config.toml
head_dim = 64
rope_fraction = 1.0
bias = "none"
tie_embeddings = false
init = "normal"
init_std_up = 0.0371
weight_decay = 0.052
decay_fraction = 0.675
steps = 5462
Each number is 50 + 10 x the weight over the matrix's rms, rounded and kept within 0 to 99. Layers, rows and columns count from 0.

# v: layer 7 attention value, 64x192, rms 0.129, rows 10-27, columns 96-191
# o: layer 7 attention output (transposed), 192x192, rms 0.154, rows 10-27,74-91,138-155, columns 96-191
v10:42 42 40 45 47 56 60 55 34 55 63 48 30 65 35 61 50 57 49 67 57 53 67 48 47 40 58 53 62 61 48 62 57 55 64 51 51 32 37 61 54 60 67 49 61 66 37 43 72 35 51 74 57 42 46 37 54 60 46 50 49 60 82 52 45 60 30 33 48 58 43 61 53 57 45 58 62 52 53 53 57 37 65 62 43 58 51 36 36 50 44 57 43 57 58 70
o10:47 45 45 58 47 57 46 45 38 53 62 47 44 47 30 41 43 62 44 53 41 51 56 32 37 58 58 47 60 68 67 36 38 78 54 49 59 51 66 69 63 60 51 34 74 41 47 52 65 46 61 54 37 36 55 48 63 58 57 51 46 20 46 51 61 44 34 63 51 54 43 53 46 36 41 51 51 54 51 55 64 46 54 56 62 70 56 52 55 62 65 49 49 53 59 65
o74:60 60 61 58 55 60 59 60 56 30 55 48 59 38 85 46 64 46 48 33 46 68 53 60 57 50 40 48 47 25 59 44 61 34 43 67 41 66 44 49 56 48 35 66 50 36 49 60 46 60 49 65 72 67 49 38 29 69 50 38 40 52 33 57 48 58 60 47 52 40 59 47 41 59 57 40 27 52 51 53 55 47 38 36 68 42 53 48 38 28 37 48 55 23 50 49
o138:52 48 57 46 59 46 47 71 45 48 52 55 61 51 33 58 48 56 70 54 63 31 41 56 57 60 52 45 36 52 40 73 45 44 48 49 44 36 61 48 58 48 54 38 29 82 42 47 30 41 45 36 39 47 48 46 56 42 54 53 63 56 43 53 37 45 56 43 32 32 51 52 44 33 40 55 63 44 42 43 42 57 53 68 42 30 41 48 41 62 42 38 46 45 49 40
v11:28 63 63 45 37 55 43 54 50 52 53 50 53 46 51 45 61 44 60 60 66 50 58 52 52 72 38 59 54 48 39 47 37 56 58 54 37 44 53 58 48 60 57 51 45 54 42 47 39 57 45 53 44 57 56 38 64 42 62 54 56 40 49 44 41 46 61 54 52 37 68 42 72 63 55 54 42 42 50 54 57 48 51 49 77 47 42 52 24 45 37 38 24 56 61 60
o11:57 47 54 68 35 40 49 48 57 49 45 59 66 58 60 55 58 56 58 40 39 61 53 51 57 62 55 55 43 55 51 51 46 47 62 60 53 60 35 61 37 39 58 48 52 44 40 37 35 66 50 51 45 45 62 46 48 39 72 62 58 57 53 40 36 32 42 65 57 36 63 67 41 50 75 51 51 53 67 59 49 59 46 52 56 50 63 43 49 36 57 54 63 63 45 49
o75:60 34 44 51 52 42 66 64 54 40 44 37 48 44 40 43 36 55 57 48 46 36 43 55 45 45 62 42 47 44 64 29 58 55 52 56 49 59 43 52 45 50 63 64 50 58 59 62 56 66 51 55 64 62 49 58 50 56 27 56 48 45 67 63 70 67 45 60 32 60 43 52 50 57 44 31 55 35 52 39 44 40 66 44 36 59 64 53 52 62 45 59 57 46 50 49
o139:34 64 51 37 56 63 41 38 62 57 50 51 47 58 49 55 41 39 44 59 58 65 55 49 33 42 34 45 42 45 35 77 57 50 47 37 43 35 61 43 61 51 54 57 45 62 58 47 60 19 43 47 36 37 36 38 27 53 46 41 37 45 48 48 50 23 40 45 58 58 44 45 57 36 56 59 49 64 54 33 55 61 40 58 56 52 57 58 63 51 44 21 26 22 43 53
v12:43 56 52 48 44 46 58 58 44 49 55 37 58 40 55 41 45 39 43 30 45 48 42 59 42 47 53 57 59 50 47 59 56 47 41 59 55 46 52 56 52 44 37 55 57 58 34 48 45 56 56 56 33 36 45 55 55 50 45 36 35 51 45 39 57 64 60 67 56 56 63 46 51 24 38 61 62 45 56 48 60 56 62 68 43 55 51 61 66 54 39 67 60 47 40 46
o12:43 70 62 53 56 45 55 39 41 45 45 38 45 43 56 49 44 50 50 35 55 65 41 53 56 51 62 49 78 58 55 47 51 38 55 57 50 63 40 52 56 39 36 51 66 63 58 49 46 57 54 52 50 53 46 52 59 35 38 38 55 54 59 37 43 54 40 41 36 58 54 58 49 31 48 47 37 60 54 43 61 59 52 62 45 45 63 49 64 49 42 36 44 57 44 58
o76:43 28 49 59 49 46 42 51 54 59 58 58 63 42 30 75 48 60 66 61 49 37 61 36 43 58 33 45 54 54 50 55 28 46 65 46 59 59 67 45 45 67 51 39 40 56 46 51 46 42 48 46 61 58 51 31 32 61 60 48 51 54 47 52 41 37 65 43 37 31 48 39 37 49 45 49 55 44 35 48 36 31 52 43 44 52 54 60 42 47 64 32 49 35 51 37
o140:54 46 34 34 42 56 42 48 49 55 39 56 59 32 58 19 58 45 29 62 30 51 58 40 53 43 50 65 24 35 41 44 44 56 41 57 42 26 44 46 50 48 65 52 46 45 53 52 46 27 38 55 54 51 59 41 59 65 58 68 58 39 43 75 57 48 48 46 52 51 46 36 47 75 43 70 55 40 46 54 44 54 51 47 61 42 37 30 48 33 46 74 57 47 56 68
v13:60 51 58 40 52 38 55 63 34 32 51 43 57 42 49 68 51 42 39 63 46 43 63 52 46 51 42 58 51 50 68 40 71 44 58 35 56 58 48 44 48 44 75 58 56 59 45 54 53 47 61 47 45 66 37 27 56 52 46 49 63 51 40 67 47 55 70 48 51 63 51 50 50 50 58 59 39 65 62 37 46 47 60 28 42 52 55 39 30 66 78 51 39 41 72 47
o13:58 53 44 64 49 48 47 55 28 46 39 40 55 81 44 48 59 49 54 39 57 37 49 38 70 47 44 56 46 32 44 36 63 42 44 40 49 49 54 45 52 53 37 47 40 51 36 58 53 51 45 48 55 55 55 36 56 47 53 57 51 56 67 53 47 45 58 34 43 60 60 56 41 34 44 42 50 48 49 49 41 50 65 65 38 67 41 60 52 57 59 56 52 37 54 44
o77:61 46 62 45 51 57 38 28 71 63 65 40 52 48 66 16 66 63 62 64 41 68 48 53 44 30 55 42 55 42 25 53 39 40 44 59 55 47 58 42 53 60 43 39 42 53 68 35 56 43 51 52 32 31 56 71 59 55 45 54 34 49 53 16 58 65 35 72 56 37 45 51 52 41 45 50 51 48 53 45 37 41 43 52 61 36 53 55 63 26 20 55 67 54 42 48
o141:44 50 40 34 44 47 53 54 43 58 59 61 47 38 45 59 42 44 42 48 73 45 67 54 38 60 45 62 56 65 51 48 38 42 49 51 38 57 51 64 45 45 48 64 66 49 30 42 58 41 48 56 35 69 34 42 37 47 58 48 60 39 23 66 56 43 40 46 66 56 47 48 54 63 61 56 59 60 40 43 61 58 51 42 38 59 61 30 31 60 71 49 32 39 46 64
v14:56 43 30 37 47 60 45 60 47 54 43 54 46 48 50 46 58 51 57 57 17 61 50 41 50 45 41 46 51 51 50 56 45 43 64 51 65 29 56 64 28 30 42 44 55 42 54 55 43 46 51 42 41 50 37 46 60 45 38 34 47 49 33 72 55 30 45 31 60 52 67 43 50 41 39 34 76 52 57 49 26 39 62 65 47 37 59 60 66 56 62 38 46 45 44 36
o14:55 33 41 54 40 51 57 72 56 47 41 44 34 38 56 62 50 38 47 44 41 59 60 39 45 46 47 52 39 43 52 49 68 59 55 71 53 39 48 52 52 56 47 58 67 43 62 54 42 49 43 47 38 39 58 39 55 41 49 49 40 55 33 58 56 30 45 55 60 55 51 29 46 39 48 46 54 57 45 53 46 36 49 49 50 70 50 57 46 63 51 54 57 44 57 49
o78:34 59 52 56 45 23 60 44 56 53 53 47 61 59 43 54 44 58 41 53 61 53 32 55 40 62 32 64 31 57 39 32 57 45 35 48 46 65 47 32 61 54 54 55 34 54 37 50 64 56 57 67 64 58 49 64 43 62 47 56 57 45 66 48 55 76 50 73 41 64 32 58 30 57 72 49 49 47 44 50 61 62 47 55 60 50 25 48 49 47 41 41 59 43 49 69
o142:56 46 46 48 75 61 43 36 37 41 57 52 43 44 41 47 45 34 51 50 49 46 51 53 45 61 63 37 76 39 51 63 43 52 61 46 45 45 37 77 56 51 56 44 42 35 61 44 38 62 51 42 56 59 61 51 57 51 48 50 53 45 55 55 55 42 63 44 65 33 56 56 62 72 45 55 45 39 55 49 56 65 46 36 36 26 47 37 51 33 48 70 41 60 40 46
v15:44 43 46 59 62 46 52 62 43 38 67 49 54 46 57 66 46 59 49 60 49 57 46 35 63 42 44 50 49 40 39 53 48 39 50 54 50 39 51 33 47 50 61 60 55 56 77 42 39 40 48 47 49 49 55 55 50 49 44 45 47 62 59 62 60 44 59 48 67 49 54 31 59 37 46 51 55 27 48 44 49 61 48 45 46 30 51 50 43 64 61 65 75 70 49 47
o15:48 47 43 47 49 50 48 62 57 40 59 44 52 58 57 59 43 54 59 59 56 51 59 44 45 59 54 46 28 61 53 52 50 54 38 51 58 49 55 52 50 58 50 40 44 46 49 39 56 38 56 44 62 52 60 54 47 58 60 45 58 56 62 62 55 52 46 61 51 51 51 40 48 53 51 45 55 49 50 38 58 52 47 52 48 49 36 55 62 61 51 58 41 54 58 41
o79:55 57 44 67 62 58 56 42 53 52 42 70 36 54 55 51 39 46 39 48 72 34 55 38 58 35 53 31 32 61 66 49 54 67 30 36 31 26 53 50 43 47 37 50 48 47 37 66 39 67 48 53 42 58 31 33 36 51 59 58 60 50 50 29 33 55 51 50 49 53 49 64 38 71 57 37 66 60 49 70 47 49 57 41 50 65 60 57 45 53 57 38 35 64 49 51
o143:54 66 54 37 48 39 45 56 56 61 44 60 65 37 41 40 52 57 47 33 29 51 49 64 43 62 52 64 72 31 38 61 49 37 60 64 31 66 39 39 56 54 66 54 62 57 58 45 59 40 36 47 49 40 43 52 50 49 49 62 41 54 43 60 59 58 46 39 61 36 55 55 53 50 38 62 44 46 37 35 53 58 52 51 64 55 57 42 31 23 60 51 64 41 42 59
v16:33 47 41 52 47 38 67 40 59 61 38 50 64 55 53 57 57 57 41 42 43 49 48 49 41 60 62 61 48 50 41 45 56 47 44 41 49 52 55 45 54 40 54 55 64 32 57 40 32 41 54 35 43 57 57 32 49 45 38 49 47 52 43 47 42 52 38 36 57 52 50 38 57 52 58 42 44 52 57 34 64 55 55 58 45 45 44 54 50 45 32 46 59 72 45 49
o16:57 44 58 48 52 47 56 47 43 38 43 43 43 58 59 39 37 36 48 50 47 56 41 63 52 57 55 41 58 32 36 54 45 45 67 40 49 34 37 54 41 55 51 49 62 51 52 51 47 37 44 66 55 46 46 51 61 52 51 55 48 50 53 54 66 66 61 47 61 58 44 49 47 45 61 32 29 49 47 45 54 50 37 56 69 58 53 66 51 45 49 67 52 42 54 60
o80:65 62 63 57 56 75 32 39 57 54 64 55 45 51 64 47 51 41 72 40 55 49 69 54 33 31 31 47 33 49 74 53 50 39 43 42 60 62 55 53 52 62 41 60 43 61 54 63 45 68 49 46 35 51 38 48 45 25 57 52 43 57 55 49 48 59 47 42 56 46 42 50 33 53 47 69 73 52 42 62 39 50 59 44 45 57 42 66 55 26 67 54 36 54 42 54
o144:34 54 53 51 42 34 51 60 62 39 50 53 50 59 46 46 53 64 52 44 56 60 43 41 56 62 48 61 50 57 50 55 49 55 38 59 55 61 52 46 52 12 49 58 49 43 42 39 57 40 45 32 53 42 59 49 41 51 46 37 53 53 48 52 39 39 52 40 51 45 51 54 51 51 51 48 52 52 60 52 65 57 66 57 39 32 51 28 58 59 49 56 49 65 52 38
v17:57 40 44 48 41 56 59 58 49 55 53 57 38 50 47 32 55 49 45 48 59 39 50 57 49 63 69 49 54 73 42 42 51 44 45 41 56 71 51 46 57 59 36 39 64 49 67 39 40 48 30 56 48 35 49 50 61 45 40 49 53 40 40 40 54 33 38 64 32 59 49 44 44 64 43 41 48 56 61 38 33 28 51 75 65 55 63 77 55 60 47 29 60 59 50 57
o17:44 53 51 34 27 40 57 37 47 54 56 35 69 36 41 53 55 65 45 45 37 67 65 64 61 52 52 57 44 74 43 28 47 33 41 47 48 34 45 55 43 52 59 58 60 53 43 60 46 43 44 44 39 56 43 64 55 37 40 62 45 46 70 58 56 57 25 46 39 45 47 47 50 45 46 51 43 48 41 35 41 54 60 59 68 56 51 51 50 46 47 32 50 63 58 59
o81:40 46 47 42 63 45 43 45 43 55 45 34 51 66 37 51 35 27 46 63 34 36 43 43 41 39 42 51 32 36 62 55 43 57 65 61 46 50 49 24 43 55 54 57 46 56 27 51 56 42 70 51 51 60 43 61 56 59 66 42 52 61 47 49 54 63 47 48 52 62 59 64 52 36 50 44 56 51 39 56 62 60 57 59 57 33 63 41 44 27 29 65 41 48 50 52
o145:49 58 53 68 58 48 40 35 49 37 52 61 34 45 57 44 49 51 82 33 56 50 38 50 48 50 50 46 75 36 50 62 52 62 64 43 65 53 47 62 35 50 43 56 56 39 74 48 55 56 48 58 59 41 58 42 52 52 50 50 41 42 42 34 39 41 52 51 53 55 31 42 48 74 64 44 53 49 61 68 36 51 41 49 42 64 48 59 68 74 67 60 55 39 49 55
v18:71 59 53 45 67 30 51 54 57 50 56 39 35 57 55 36 63 51 47 50 42 59 28 73 44 47 57 44 63 32 37 54 46 48 44 64 53 41 50 46 33 52 51 44 40 63 37 50 44 66 54 59 57 66 50 50 49 52 68 47 48 52 43 44 45 64 60 39 64 46 49 57 44 57 49 32 63 49 67 53 51 49 50 55 31 52 46 49 42 62 67 42 48 61 44 57
o18:54 64 61 49 71 60 63 42 30 50 52 46 19 43 39 49 55 45 47 44 66 65 67 59 44 51 36 59 59 41 30 46 44 39 55 63 41 54 42 62 55 34 56 52 46 47 55 41 37 40 59 39 47 46 57 54 52 63 49 42 54 60 43 68 39 52 52 33 48 64 43 39 58 43 74 43 62 53 61 42 57 59 52 48 35 54 43 52 45 56 65 56 58 54 37 69
o82:44 54 55 49 28 61 61 54 46 53 46 55 64 42 70 58 51 53 54 58 38 41 46 39 53 57 56 59 50 70 69 54 41 54 55 52 55 40 38 68 62 56 45 52 52 45 49 54 68 37 50 53 34 45 44 53 46 51 37 43 54 43 64 60 64 45 63 49 51 37 57 52 58 36 52 64 32 65 34 76 50 38 47 53 54 51 70 45 52 33 30 45 62 43 64 46
o146:49 47 38 44 59 24 42 56 73 39 46 41 55 65 48 53 40 48 40 48 41 41 42 59 63 47 39 35 27 40 42 51 77 50 64 51 44 56 51 25 42 49 69 49 59 46 47 49 58 68 40 58 58 67 40 48 57 36 60 64 36 48 35 24 60 49 42 67 72 56 33 57 44 59 31 41 42 29 39 42 42 51 47 34 65 57 33 65 52 51 63 66 35 45 31 30
v19:58 48 44 50 43 47 44 47 46 46 44 53 62 40 50 50 34 37 39 45 55 60 38 37 57 57 53 43 53 72 49 39 55 45 66 42 48 63 68 58 54 43 71 67 37 56 42 30 60 48 55 54 25 37 44 64 66 47 51 33 60 46 70 49 74 58 28 50 67 35 50 46 36 49 44 45 61 49 58 43 41 60 47 51 43 57 57 43 67 52 45 46 52 49 42 46
o19:46 62 57 51 56 50 61 58 41 46 44 37 60 48 48 54 55 47 41 53 52 69 45 47 53 65 66 60 45 55 45 56 49 49 43 52 50 29 57 49 49 42 55 47 52 56 45 58 51 63 49 50 41 31 61 52 48 65 50 65 40 48 68 51 48 47 37 49 62 42 55 51 36 63 47 46 52 46 71 48 46 39 40 49 49 45 38 49 46 54 38 41 54 53 52 45
o83:60 40 36 46 66 51 63 59 54 46 43 63 46 45 51 53 58 59 54 47 41 49 45 61 37 41 53 43 47 44 46 49 53 53 40 57 51 42 54 38 46 60 52 61 48 29 51 70 34 48 57 51 60 54 58 42 44 62 52 56 51 58 25 43 37 48 57 62 38 66 55 44 53 26 55 62 35 55 48 55 46 31 58 70 55 55 55 55 38 66 38 62 53 56 45 57
o147:53 50 53 49 28 41 40 41 44 50 54 53 52 58 42 48 49 52 63 61 51 34 65 59 37 55 47 44 51 53 60 50 50 57 63 45 42 44 27 63 56 31 38 42 57 64 55 64 44 55 55 53 49 71 55 59 60 30 47 34 72 47 55 56 68 58 57 37 35 41 44 58 56 60 41 38 54 55 40 36 57 64 59 34 61 70 30 34 57 46 58 37 49 50 67 59
v20:54 46 51 52 60 41 77 59 39 50 52 59 52 42 41 34 59 60 59 60 26 42 54 33 58 50 65 44 50 61 49 42 56 55 55 67 59 52 45 48 57 56 62 57 60 47 49 56 31 39 75 49 43 40 50 48 43 52 60 59 48 57 58 46 57 28 48 64 45 51 54 45 39 36 41 68 65 56 59 44 59 51 41 57 57 56 68 56 38 37 41 39 48 50 64 54
o20:39 60 38 69 30 48 57 55 42 77 50 78 71 42 54 50 44 82 51 47 43 49 55 52 53 51 39 47 55 54 30 43 52 48 40 46 60 49 42 56 43 47 43 56 50 53 60 46 61 46 66 56 51 35 39 53 57 68 51 61 61 38 48 48 41 42 45 56 54 44 45 59 52 34 50 52 66 47 55 59 65 38 40 39 60 43 56 34 51 39 48 45 38 28 50 50
o84:44 53 44 42 40 43 48 51 57 32 58 33 30 37 46 57 40 32 45 50 59 61 41 46 38 37 40 71 39 82 62 55 46 46 50 33 23 64 59 41 40 39 55 61 58 53 25 53 54 43 42 43 59 43 68 53 50 57 46 41 42 72 58 46 57 58 51 31 42 48 47 48 54 68 63 33 44 47 39 56 55 61 61 70 41 47 43 68 64 56 56 48 64 56 16 60
o148:55 48 49 52 68 53 48 46 55 51 47 48 50 56 50 47 44 46 52 47 52 43 46 41 58 58 60 49 49 29 66 44 41 65 57 57 56 49 48 50 61 62 57 54 38 62 56 47 59 42 53 69 40 63 38 40 49 36 33 47 51 53 32 45 42 40 50 61 47 49 52 61 34 46 37 49 46 62 48 44 37 43 46 53 60 58 65 49 43 48 64 56 52 44 65 49
v21:41 51 73 64 49 54 51 51 50 61 51 52 54 61 48 48 67 62 64 57 65 54 46 61 44 39 45 44 56 62 45 44 51 27 51 45 45 30 74 45 46 42 58 41 55 57 60 44 60 64 40 52 39 56 53 47 63 46 59 61 43 59 64 40 27 46 65 55 38 43 63 68 39 54 55 44 62 54 49 42 56 53 66 49 55 52 63 45 55 37 54 52 55 43 64 43
o21:52 54 46 57 53 58 49 41 69 46 52 48 59 44 59 56 64 56 41 49 47 52 32 50 46 48 49 41 41 53 41 50 46 40 65 52 62 44 55 67 60 55 46 37 44 65 49 52 63 51 53 45 56 51 60 52 60 32 67 50 55 46 49 33 44 51 63 53 38 39 66 55 42 61 46 41 59 35 59 48 53 58 48 52 48 51 41 52 52 48 52 50 54 61 60 65
o85:59 41 34 34 49 50 59 65 29 39 47 53 63 51 53 35 21 58 50 49 45 57 53 40 61 64 39 40 49 56 43 45 66 63 41 38 45 65 18 58 49 39 47 56 51 43 60 50 41 49 42 52 41 50 46 60 27 57 53 55 41 63 40 60 71 45 49 50 75 57 37 54 50 43 66 51 43 47 36 41 42 46 50 52 45 38 51 51 52 47 50 43 34 38 31 47
o149:46 53 55 52 47 53 42 39 48 58 62 49 33 52 54 45 64 35 47 36 42 32 54 46 33 48 51 61 55 39 52 52 39 47 55 50 44 60 60 49 38 43 62 74 52 60 36 47 37 48 52 35 56 36 48 33 69 55 35 40 50 48 52 55 61 59 60 45 61 55 45 41 63 65 47 58 58 69 48 53 47 56 60 29 58 65 61 53 47 36 53 75 61 56 69 41
v22:33 27 48 55 48 49 40 63 55 65 56 41 35 46 49 38 42 16 61 44 50 47 35 53 52 60 61 61 63 75 40 66 56 53 60 49 34 69 45 39 46 60 43 47 49 46 58 50 48 47 51 46 77 47 51 30 47 61 59 45 42 54 40 58 47 59 54 30 40 42 69 66 49 72 60 47 45 46 42 55 57 60 60 65 57 56 45 62 41 52 34 55 50 55 62 48
o22:47 31 59 41 27 34 52 48 62 35 44 45 56 62 60 43 47 12 44 38 59 40 44 52 45 46 54 50 59 60 57 60 50 47 53 50 48 37 55 40 51 46 53 49 36 45 43 65 54 66 45 52 43 44 56 38 60 45 59 53 51 54 48 54 60 51 42 46 52 46 51 54 50 49 63 54 49 57 40 45 58 63 49 51 63 50 49 55 46 30 52 64 47 40 59 42
o86:54 47 44 40 37 42 63 34 46 48 55 47 52 53 45 40 58 57 36 60 54 72 59 48 30 60 33 47 44 50 52 46 32 53 50 52 61 49 46 44 51 47 43 51 37 35 44 45 60 27 33 68 32 57 57 55 40 62 49 42 67 49 68 51 73 55 53 58 47 53 33 45 50 44 41 34 45 45 61 47 45 40 43 59 52 27 44 57 49 56 47 44 44 70 63 44
o150:56 50 55 65 54 70 25 51 57 46 46 61 52 44 48 59 50 64 71 58 44 48 44 45 58 43 51 50 49 41 66 51 61 59 43 50 41 61 55 46 43 45 54 53 73 63 52 32 48 48 63 45 76 48 51 66 51 71 51 53 45 53 24 43 17 39 50 41 53 49 55 40 42 51 30 47 58 62 56 62 49 53 54 57 51 56 47 44 52 61 54 48 58 42 56 59
v23:73 50 69 40 61 42 50 56 42 50 50 49 41 51 45 63 38 51 53 50 56 47 58 57 48 43 44 56 54 45 64 43 40 53 30 41 51 60 58 61 48 67 59 41 79 44 64 44 38 54 54 56 38 38 63 58 55 38 62 34 52 52 42 64 65 39 52 48 81 54 56 62 37 30 57 25 47 43 47 64 59 76 53 36 56 52 63 56 46 46 62 53 68 53 53 55
o23:49 58 55 48 57 60 62 55 39 61 51 65 48 30 57 55 45 46 37 63 55 45 43 59 41 42 41 50 54 48 50 65 52 38 46 60 56 37 41 54 36 30 54 50 46 51 38 67 44 57 63 32 59 37 52 48 56 45 49 51 33 46 68 46 46 43 58 42 48 28 65 52 45 53 48 50 57 41 49 54 57 46 51 50 54 48 39 48 45 41 45 25 60 39 36 61
o87:54 46 33 61 49 58 54 54 56 26 57 54 45 35 69 42 59 60 61 39 49 42 54 41 66 47 70 61 34 50 42 52 51 61 52 47 59 59 66 50 69 39 56 60 28 52 45 47 51 62 67 59 47 46 45 46 32 66 46 49 59 28 56 57 55 46 45 49 36 53 41 49 51 72 50 59 53 41 54 35 29 35 50 30 41 39 54 44 50 53 50 35 54 39 56 25
o151:44 41 65 50 41 31 44 46 47 55 51 44 54 60 35 41 54 50 64 37 41 61 59 50 67 61 55 44 61 55 56 54 52 67 40 47 28 52 35 43 47 77 55 51 58 49 76 47 48 44 56 65 52 52 60 58 57 39 58 59 39 69 32 51 44 68 47 46 52 43 38 57 48 28 51 56 41 48 56 62 67 56 45 54 56 38 59 33 52 36 49 83 35 51 61 68
v24:35 42 38 50 54 49 43 32 39 48 59 41 69 54 47 41 46 58 41 39 48 62 41 46 53 58 51 55 42 46 57 58 72 43 54 59 58 33 50 56 36 50 37 55 76 56 53 59 36 48 49 56 53 47 62 78 47 45 55 69 65 54 26 54 55 32 72 49 50 47 44 23 47 48 77 49 42 68 48 49 47 23 57 45 49 53 62 35 47 40 52 56 57 51 46 54
o24:59 58 52 41 62 47 47 67 39 59 79 39 34 41 40 35 54 58 44 30 53 41 55 26 44 51 41 58 49 45 36 52 41 43 46 57 48 45 53 36 46 45 57 46 48 57 61 50 57 49 29 45 64 47 31 58 62 65 40 50 55 71 36 37 62 52 51 60 70 53 52 50 48 52 55 39 42 37 51 56 54 42 42 50 46 49 38 52 55 71 47 51 47 64 48 41
o88:60 59 52 44 40 49 53 64 59 47 36 60 40 37 56 47 52 41 44 71 46 51 40 59 44 47 60 39 52 56 54 45 32 35 51 49 51 50 49 52 46 53 46 45 36 51 40 48 57 61 68 53 52 53 55 46 43 41 51 34 44 29 42 55 56 56 40 41 36 44 59 42 42 46 34 67 42 41 38 61 45 56 59 50 53 56 47 41 66 46 44 52 55 44 61 71
o152:43 49 71 42 55 43 50 29 49 54 42 58 68 70 53 55 50 53 52 54 32 52 47 66 53 72 43 51 54 46 70 39 68 59 45 59 52 46 46 64 50 49 50 53 52 44 47 25 43 51 58 52 32 44 39 67 39 31 34 47 19 55 77 71 33 62 43 53 63 46 45 63 52 32 60 48 66 75 53 37 48 64 51 53 46 26 63 55 43 71 49 39 50 48 34 63
v25:59 44 41 52 47 57 43 39 74 47 64 55 32 46 51 44 42 52 62 48 50 43 41 47 37 52 37 45 53 63 53 65 50 61 49 55 60 47 54 59 38 51 60 53 39 50 72 52 48 55 38 41 44 65 62 57 56 61 58 73 53 39 45 46 29 41 51 57 46 44 51 51 41 41 60 52 46 36 58 45 63 54 59 52 53 53 65 39 56 53 69 64 48 36 51 50
o25:54 68 60 48 48 54 42 42 48 58 39 45 36 63 53 32 56 49 47 45 44 51 34 59 25 53 53 40 49 52 35 40 31 33 58 63 41 57 45 42 40 23 57 66 44 50 63 60 48 53 72 60 62 48 46 48 60 66 51 53 54 68 49 51 45 57 43 55 44 65 46 64 52 43 49 44 45 45 65 59 40 55 45 43 37 54 64 52 58 53 66 34 61 62 50 55
o89:52 51 63 57 57 46 54 52 34 52 67 67 79 48 56 58 57 50 35 57 48 64 70 59 52 55 34 46 28 46 54 48 67 55 26 30 43 54 51 49 67 62 58 32 52 56 49 55 52 61 31 56 50 45 51 53 32 43 42 38 38 47 51 57 63 50 48 59 43 67 46 48 40 62 56 43 46 65 58 72 51 50 60 34 61 66 48 49 37 60 41 42 61 54 60 45
o153:44 51 34 45 63 44 55 49 59 56 50 36 50 36 56 65 38 60 56 47 45 37 41 37 64 44 57 50 70 44 55 59 32 45 63 57 53 48 49 75 46 67 58 45 47 50 39 25 50 53 45 34 48 81 44 46 41 40 56 63 51 32 58 58 47 54 57 45 59 31 55 60 53 54 66 61 46 43 40 50 49 63 59 55 52 38 53 54 57 42 66 50 56 51 56 53
v26:54 63 47 53 44 60 59 36 54 54 47 46 39 53 55 52 33 38 54 43 47 63 41 60 47 33 38 52 41 57 45 56 50 53 74 49 60 49 43 48 62 53 38 45 56 28 63 42 64 52 59 53 52 60 31 45 45 44 53 41 50 44 58 65 38 49 45 48 50 50 48 51 46 47 43 44 74 47 43 37 57 49 44 40 59 50 51 46 39 52 62 49 53 35 68 48
o26:45 43 39 61 42 50 44 65 70 42 60 68 45 52 52 45 39 52 54 36 58 52 62 56 53 47 52 57 45 47 47 61 55 50 55 43 47 49 40 63 37 47 55 39 53 54 50 40 47 41 44 54 41 66 47 50 43 59 57 64 44 39 57 62 59 32 63 37 47 49 55 42 48 58 51 57 54 54 35 43 46 46 63 33 55 44 42 34 32 62 52 42 49 47 51 60
o90:54 53 60 55 73 58 53 74 42 46 53 41 65 36 51 59 53 52 41 43 59 44 79 53 56 39 65 49 61 50 53 38 51 48 30 64 41 54 79 34 42 54 52 63 56 74 43 61 36 56 32 53 51 42 59 33 48 54 43 35 53 61 42 44 47 58 52 59 39 55 48 66 51 65 26 61 24 47 60 65 53 44 38 51 52 64 65 46 44 61 28 48 46 47 35 41
o154:32 46 51 40 46 55 54 27 38 49 42 37 40 59 41 49 55 45 45 57 45 64 39 53 53 62 34 37 55 50 58 43 40 54 68 59 55 54 50 49 60 39 42 61 35 32 56 52 57 44 73 43 63 50 48 60 50 53 67 45 49 46 47 51 56 68 55 59 67 49 53 47 39 38 57 44 49 34 45 48 46 58 37 58 40 54 44 71 62 59 69 62 50 61 65 51
v27:41 57 46 77 60 46 48 54 59 58 58 38 43 65 60 45 55 46 40 47 62 61 40 38 57 41 57 46 51 46 56 57 41 46 63 60 38 60 46 60 43 47 44 56 50 62 78 53 53 57 49 56 48 65 48 37 53 37 46 47 39 65 65 58 34 37 51 56 58 67 59 45 46 45 41 52 61 54 56 42 54 48 51 52 45 58 61 48 53 55 74 53 49 54 39 52
o27:47 47 54 49 53 67 51 41 51 47 53 53 38 58 53 62 51 30 53 38 56 49 45 46 66 55 37 56 45 37 40 44 53 59 59 55 43 35 51 47 65 49 51 49 64 37 53 57 45 46 47 58 60 46 43 44 39 57 58 24 34 67 59 26 43 40 42 54 40 42 42 42 61 38 45 77 44 50 42 50 55 45 49 59 56 45 41 39 57 47 51 37 44 53 44 39
o91:59 40 36 35 35 42 57 49 41 42 46 48 51 48 56 53 39 69 40 67 53 49 46 50 41 51 55 45 59 75 50 43 62 54 36 47 57 43 54 50 41 54 57 38 43 47 42 44 45 55 55 40 49 22 65 33 42 54 45 60 44 40 33 60 56 57 44 57 45 41 57 64 56 74 35 44 52 49 45 56 51 65 47 40 40 41 56 47 57 41 40 57 55 56 33 54
o155:66 67 59 62 53 45 56 65 49 61 53 33 68 43 57 42 60 73 51 57 52 59 59 57 36 55 57 43 59 56 43 59 46 41 46 52 52 66 28 47 44 46 42 54 43 59 49 54 60 50 55 42 42 50 47 52 39 51 46 66 71 39 49 51 34 62 58 58 57 52 56 40 40 52 44 40 48 43 58 30 35 40 61 40 69 65 50 50 30 58 74 56 47 55 62 68